Each number is 128 + 32 x the weight over its row's rms, rounded and kept within 0 to 255. Layers, rows and columns count from 0. Numbers have three digits each. The size before them is the row's rms in percent of the matrix's.

# down: layer 5 MLP down (transposed), 768x192, rms 0.017, rows 442-501, columns 0-47
# up: layer 5 MLP up, 768x192, rms 0.0952, rows 443-502, columns 0-47
down442 093:163105093073118140105137195141154171070172138063102076163151072185139122158110146175149122178089133139083116097088100152125140156110141123076081
up443 101:112166149080174162174059096143114109135098110162153154102144193104146191096190164097142059114130102118153162144127125086128096117091151098148155
down443 092:136094137152125148136166109140134088151117215175089093163145062161150098102079132166177169146103160125184076087111136109156173151166110051132127
up444 100:136077167115099165133131074092120133141117078112083144141135150096132130113089095177117154149080128127185077111128182139118119117151138158173038
down444 103:082146082155114135163135163073180152094190168102100090154111119091110158134169128088120106098113102070187152121146181141154120141167126111097172
up445 100:128145092124138125128151169149152124134126099144123118114146032149201098155133123121123135135199123151104167105118177135120099068127133113123122
down445 099:131128147182125082122075087054190129160138188089098132102127093153114110170104105130154126144156182087095196157097180132126148181142143159140118
up446 103:144179190142127100113127145194154175120082107085086130140098124121109139086145090146137145107142130167125097178137150139097071112130076118156137
down446 108:150117116131119130095161123080156117111087157116103101151052131096132111115153166112140117081126157175133141109137163198108114167087112126149097
up447 103:136140071172144149178066168132174163084150141104109154123137097124076104172141149175155139109154114127148164147149131128122124111150092106098147
down447 098:089107156089154174157141101104059098205113201109141151134056162163149123113110105103151154135142153158098130127123122061148076054135109152172157
up448 105:102152082145089127105137114140127114099095115132132134176119125162072073137140118110118115130141127079154121134134161163164133110047143080089112
down448 098:151143157080061094037118135124118123159150085090157146125158135131092092085093140134130107138074170158135067107093095108127106092128118139194112
up449 088:116123112194053027120161149139092116129132142140151080173123143188101090127178129123166149108118139147147119083150139110155161128109109196163130
down449 090:146161110113147132112156069132145127148129137127130154126145174125159082113069142117123137058121107164151128115071109135130098118192092134165221
up450 096:076130103133171128133145070153146105158173136136110107099176111182178078107138186111165090144106155128125089160204131113113131100134123095103128
down450 094:186140155162171109163108134096083153103135164170127107122095098161119197076083122177138173106160113122090116208149123128094095143118140143123149
up451 094:093111088132085140102080136140158090133102079134131121131102106121116183087151136140088114186090115181165055091106118127118046101174069125115116
down451 092:148159185159102104126168097119165148136118110187105119173157152171139128136105135042188111120086111116096175167094131187138145179189094168165108
up452 087:125149156183160149123098162073136182156110101167154113139087083166219115190175177122155167107171099110084122074111053107139182144101113202124145
down452 086:122132116070104137120070052208088134082092165065077177065140210104114181096120144100147109152147162155128102106135187102117093123158134064159163
up453 104:074134114131110153150111098147105150100124120123188184190186155156070127146101128094099170139116124132109117075160152157158129138073126120085165
down453 105:076067075130077104124162197117154086087171123113137112086167142144135103088109144127184078171166130137074162103166163135100162174111178133145142
up454 103:150153100139150120148169149175075123129149086155204099171134130145136120147140097097128105117128127097176129152157136141119156148063078144168167
down454 103:112155094118083152163114112092164085091139131086102113120178154130135068075058101128103109139106088140123153139192117109121136136093101142086147
up455 103:176091138211162127130145146105094141121139081163156084161145110143128135143109145065167117148119095189098099128141158148175137080128063152132120
down455 096:142093124093137137188113138117100084157132109096123125089082088086084099125103154142020122096174112154146066070149101124118130107143130058149141
up456 102:173114111172102153083123098185083091154226126129095107183127096132139146118099076101167070124190174159154046103139166127125130111090079125102158
down456 105:174111104124103124153102176095115155184081157142108172115171105134141115158149171136126132122113124126153130101157074076161156121150181133115080
up457 100:098142158126156116151094092177076099161099159179093103116067135153149091160119083128107120159120165118129114147126138059064139107148100099194098
down457 090:205124141109102082105117186186125155170115063174136179124157107154086171085095132099122120138138084130121120159104141154107102139151129163065144
up458 103:202081107126154178159133149154081150149155155079121140087139163106100142118118125225108121129111171126123115124076165122114170080168146135168118
down458 098:134211162121168130121110166111119118158183169163177103122180150152128190169161155145180155100120100115112142099109114101182118122194092128089167
up459 112:155183134080111119098065129164099106102171095147097162095171097202129181183087134177136130132165159134169096105162105146139025143119181193105157
down459 112:138118144129166109130118139065122152169116184136149105136085185097096099122185154116180104127097106098084155147057137115085239126148060085149146
up460 093:168127132160098137146140083128089111170168184112035158089153098131130184129098144156160147166094142120163123091105104198099110112189079128093170
down460 097:084139139118176137150121122117132127105076074112159150114088134176156087137196112122109053140109100110083132190057141130141104148130178064158173
up461 098:129058063159149154148068128071121108159113163153125125133077166104083068157177131175102185141177160177147133137138108164132133146153158088113060
down461 091:120177129090124163141081086109130080172154092131127126144127114119118122170111152102180040078100111115155139143119137092121082147112131107088126
up462 103:159146162119079131163095112100126112192171188131164137167153162136135077133138097102122142160139140123121105155169119138113156162138160158183122
down462 093:148126185169151133113144099164139114139122084144114150099108076141175103079153177121158116174128119097131143118108128107107123144150079083088140
up463 089:136122136117144153091122106084174082126079081123171180143102158169129126138124073161117105106137119108074103176125095195142115195095116130145122
down463 086:128112167173129124103099085153135148143098168131105142071069155156111130156178119167151167086133124086148098089123145064117089054071167144146124
up464 085:131118145133117119111155106086154065140186135076197161119162160125140120118139163161153109200166087123154108080136134130108108108070157127165119
down464 093:138139136115088183119214121143107123173091180136110131111084173087148098115083144118165102154096162137194099094045141147170122097126126170094144
up465 088:127165095230070131148147116120121174079179104161139126168162140143126107183149122131108088176114143178130175159151150163090135115119124154160130
down465 093:169096136093159121104119137137118090183130132157093117186109088155122066154129131139147144151123083131126115141056128120185078135129136158126169
up466 096:156199139123135107123104148154146129041116116161161174164139099121143104091109090162111138108145123147130075051098149158088090149085131108158102
down466 095:098131119091092196112113115116112176135173107144107133129087142182060115124141148114116095136137131087109163151097056111137133131110161160094147
up467 112:132133168077176162086095055087135160111119135123091180154100128108112054075169105136119122138132155134061085162178097117105118132115096114111087
down467 112:105075056137166075161115147140144109139151138124142067156132151123150128093090085121182160109119159101150096196151119119152115171152144111078130
up468 097:084131191125173168160136155101105095090104118123150116192099138098106121134119089193169116154141131144131180103168111168126181179157102128104206
down468 104:160123129137125066070115135101154137122177138175129141165159096167231088145125119120132165100111138102124160113113121148106157109128118162123156
up469 099:171134058115166121163168139064120123107144150091155199160148127143113173164124081135099156148184050137166189081135153135161114125122089202160151
down469 099:163158175157154151074216131131135121087127069085112093078103146113149107118139176094109147087122132124091121170115105101092196112126161117107121
up470 112:079153114072089090159110146138145112133138103158154136105087111120127135104110072133124100215142115046178129101114149090176189097172084194129136
down470 101:125111040101129165132151087121172205171151098153155092151157106105121104139075104112096145143100092087115059133161135132183105146151116107118160
up471 097:148088113131158130119094103086102099096095088089123098115094091115153131070082153150161124069126145115106119140142132165105133068115059149091145
down471 097:159114137146107093190145101147188200124172091103096194103092144122118082097106089098154070145103094144128128151155133086140117151123181139115192
up472 097:104174121065075115062082130106122115167130175144104165166099098125100119172135168169114122093207101141148151146157157101132144085124060116112114
down472 099:189124108120179138186157133185159120100193142078100150081168141159133119142097081151165153093155163122101125159128118132095118096109112205132091
up473 110:114193180074121143114042141075154092156128132150124141143121113063163113102085138128151071086138164164149152128088106137199161124096101158127141
down473 096:099137205111082141074118169162197079115082209164120150106101129086178115145037156151131113119120087133151124151088136199116100140128160155105154
up474 097:134102187131184180106157120158157117188104133139156165149172108128065141116155080115162142166138152134192098090124071118083131096137121139112108
down474 106:100190115118129063114130116121079161113166132035099166133115130126157204131130151119129120147143065131112178115076143077148176139123065125106135
up475 099:167103089142129126112166120089177123102161129140133141107153160120134082096140130165078139123142092138135140164095135172111104125171066121126108
down475 101:085099139070172131161183123117130167156123122192126168185140107174091116133088094161096139148161111121121122151139169112156180102115126179105066
up476 086:178105156118176117146113124145140154140107094149177078075109127172173141100152159137152179241143093141176155125134116155191114118100111095109116
down476 092:117153104114070105134123133116175091166128101077091132161124073120149086119153146121147109143084144103137093166097118121121129139098165110150158
up477 095:093133176112141086140124119080088181104086123112128180179152174102145132169149120105116197167087120206093135109122155192143163131142173096096111
down477 094:135079111092129084157147153168109085159066130125154150133113163124080139131106106076196110103156140134128100153096139140175061153187181128123112
up478 100:147165092103064142101137129139149127135189140107106177147130132091131163084131127103125094146064160147136127130196126161055087198136104164134136
down478 101:145083169194120082130108098164128109101090138150123121103149078137093095148155103154166176112206116106050142136096091083090137157125132109089150
up479 110:158099157118111148096105098112144045081161104167114137104166110091142171116122164089108109143190052176200110102102129112112102095113151153112132
down479 104:082142172143157075160169149079134129140117114165140149101168159101093110143083176074162126082046148146173128139108096162100125166140124088159195
up480 109:136093118152087132102065150130134176120134104142137179094132197139117137162172176167119124186068166150154114154133096112107197099133092084134114
down480 103:110129120104097180167136096063183094110187102170136045202129112128163066130067126122123083124108060083127103096113163120147074159123140151123086
up481 101:142163179106118108128146142147140143030165153147151140145141139134162172032114077127097145128101132170136166146120081164118104100099163103133176
down481 098:119091154132113186140081083144114158196149159155085094081129105144069158151095172108146105123137098087151123114076107138114174145116137109115159
up482 112:123095078105192099181101232084137122107134126145096154187179145120084079124067134086092097115100153098128087108086146134132126081096109141087073
down482 097:100152154137137116163178059130144185172088134124107132137122178139134132164163169137114201077147174112077159142134097139108163112095146114113118
up483 098:138115081170117090126025081168212108205104093121093082102186092114159152134136193123156105159158124104143061119145150139062188088109119165131107
down483 109:150142179157103135151181107142153186129147097112111099115122070103169095096145179093084166172158144147089135068146137180098151131099123136155102
up484 093:175114149138130117164149156163118103089089144105089142104082063128125184115112108117048095100105104137092139139167095129126113126215101127160170
down484 093:112111135182138115169170095109183129119089100150095107113188140095101151156140113119157170126157132101157164089023119109148143164079116126141138
up485 100:164148138134111133115111150066145090129064073090066068130111156098174094060128103158126148101166150143137129044177165167143149129118159163077121
down485 094:054165138130153144127176153156190123178145169169177132136110148166162119208121105071144115127104145091191181133071180139115104084123100112155142
up486 109:118118096125160150150101109157083119103108107072213108171131101144098090135123134183149110112140159107107127104189146160133178125077115151102153
down486 092:123187130144172113137181075105116160172170163169112147110126117116147089118144128126167142129115174149145094107110102124153097080126146184114114
up487 093:062163093110112130122114166092136110106131121104126132148121148087164170162175178140084145126118060125118139105082163119117103077144063086158152
down487 100:088160129089173156117161157079146181123144135126142147087107090165159097087162114096143153156128129062094142094133158128087064168122116104168136
up488 100:118114131123080095120109163142184135184122116177107155126123119080141118137081143128129111110113103200131136149168133138121082090154123118095129
down488 104:127142134128102145136093194143143123088125095171058151048146187130172097128120111105138116165141144121159142118111067130065184100172181092167160
up489 100:122142122206131139203142092121123110104164138110139083126060138090152134152145200136115143180206133101123123134207163125181122065129118161184058
down489 101:114153093163151139134102145157127169115058177099123094137178138168149162154066117115199100143166103107137148091153144119135128134103146129065169
up490 094:163096139110166118176141140085129104115080163104110116128094147140165116153152116111050121140151113113097081152174104124143131174161117139140111
down490 095:110179109122155148062117162169127148077164122158083188145156130175110132148063145151092147157153138151190177144053113120122112114084145120097177
up491 094:109180134114061152139096136144154088117134098114085134091189164132064136179184088087127145169093146140131099118108114122134114092048118149132064
down491 093:122055133173164157082187147094122132111131186134199134133142135180150197065107107108118148165106062128122130060157097100099195063129095080167166
up492 093:133153165122161113037137173154114108103146158164149135104108107158147165082082160079159156124084175165162077110143106155149158072141083129088143
down492 102:175159169181166141181114123130078134146139171077138150123179112138139081107153166156062091124084122118096165175159183105119147094124109163130155
up493 090:108101072128195155176107168148166087091130171174170117141136116141112151152137126107111111156138161125099043116116133092173070098132185144132152
down493 094:109134142157162203167148134088101106206136121083174155128175148131171069103127114156108147131148075143165110148161137148140195155119148114136110
up494 090:131153169136101139079137132102092119146090087093133163115097135107132106156156132108190112105151134150133091121151160117109060107170114099118166
down494 095:122106105119150127097119102171134077077098152115091139142142098138109160095141088119138129078111139044131122119116162141106137073203137156088144
up495 090:095126123094097115131115143095181123188148094109157038139097140083092136106112077094105122129134137128093044122150201139082166133104152095125138
down495 089:102180079149127065135162122125137118134060078115093186185145151132103082119115141151141168096118099140105166108163120082086127145193146086117170
up496 094:144146193172113123152187090127080098096152119100178119053117124150119114097107098150102102153164125150125138108146063163118078127115089070080117
down496 099:116147128148195119146105165128124127131140090121150124109154073135163091117120156128141106169102146087101116093171118092145131166146123133107099
up497 090:138150096138128100131150131210088124114107153124111127144163140174184183139137104148170114127116119164119129079135142076170214132100092113082162
down497 095:108109132107087165100138159100156132141135078096081073075128102050105089206152089091145181123173198171171150188117135150150088157080206087163112
up498 100:082126119093157107113092072177052156174076152147117170172071160120090102150070105113083104138150099137200106125163114114124173129102159189142175
down498 115:166088111106110086135128155169083132089105135079123130125192141119110082104096117116118066146097117145094096120168081149166123144175124187085163
up499 102:143066055112157114079095153105128125169129146142131147047135173162108126091109088202131134160093133101139105098082154120138111101102148103163109
down499 093:136166139162091140151113145138221148099154135135072125204126125137087128145133144069143152158113196108131117133125153088084085071070087124165087
up500 094:113065112123133066129132100064078125132162127110128179074088113144109150131193140125122150173140098088153150130120206102122095125097144150119186
down500 093:133156110171075143125141178111114145124125133109106122127170129106150144104124082140127160133149168053163205158099126168117144137185183165103087
up501 095:147126191128138091180152095146165165175171094148138094136125102088090138075150120085128127120131160124134110125053075132103155060086092087119135
down501 103:111141049136125180082098149099054076129168145081084082086075150170119094217118155172107131131116100135083156126112160107126096120082131142088091
up502 098:153140101150104093127111110090135076132103103177088164146135148109139084150106141152144175148141154199166123120057142083138154182116114129119112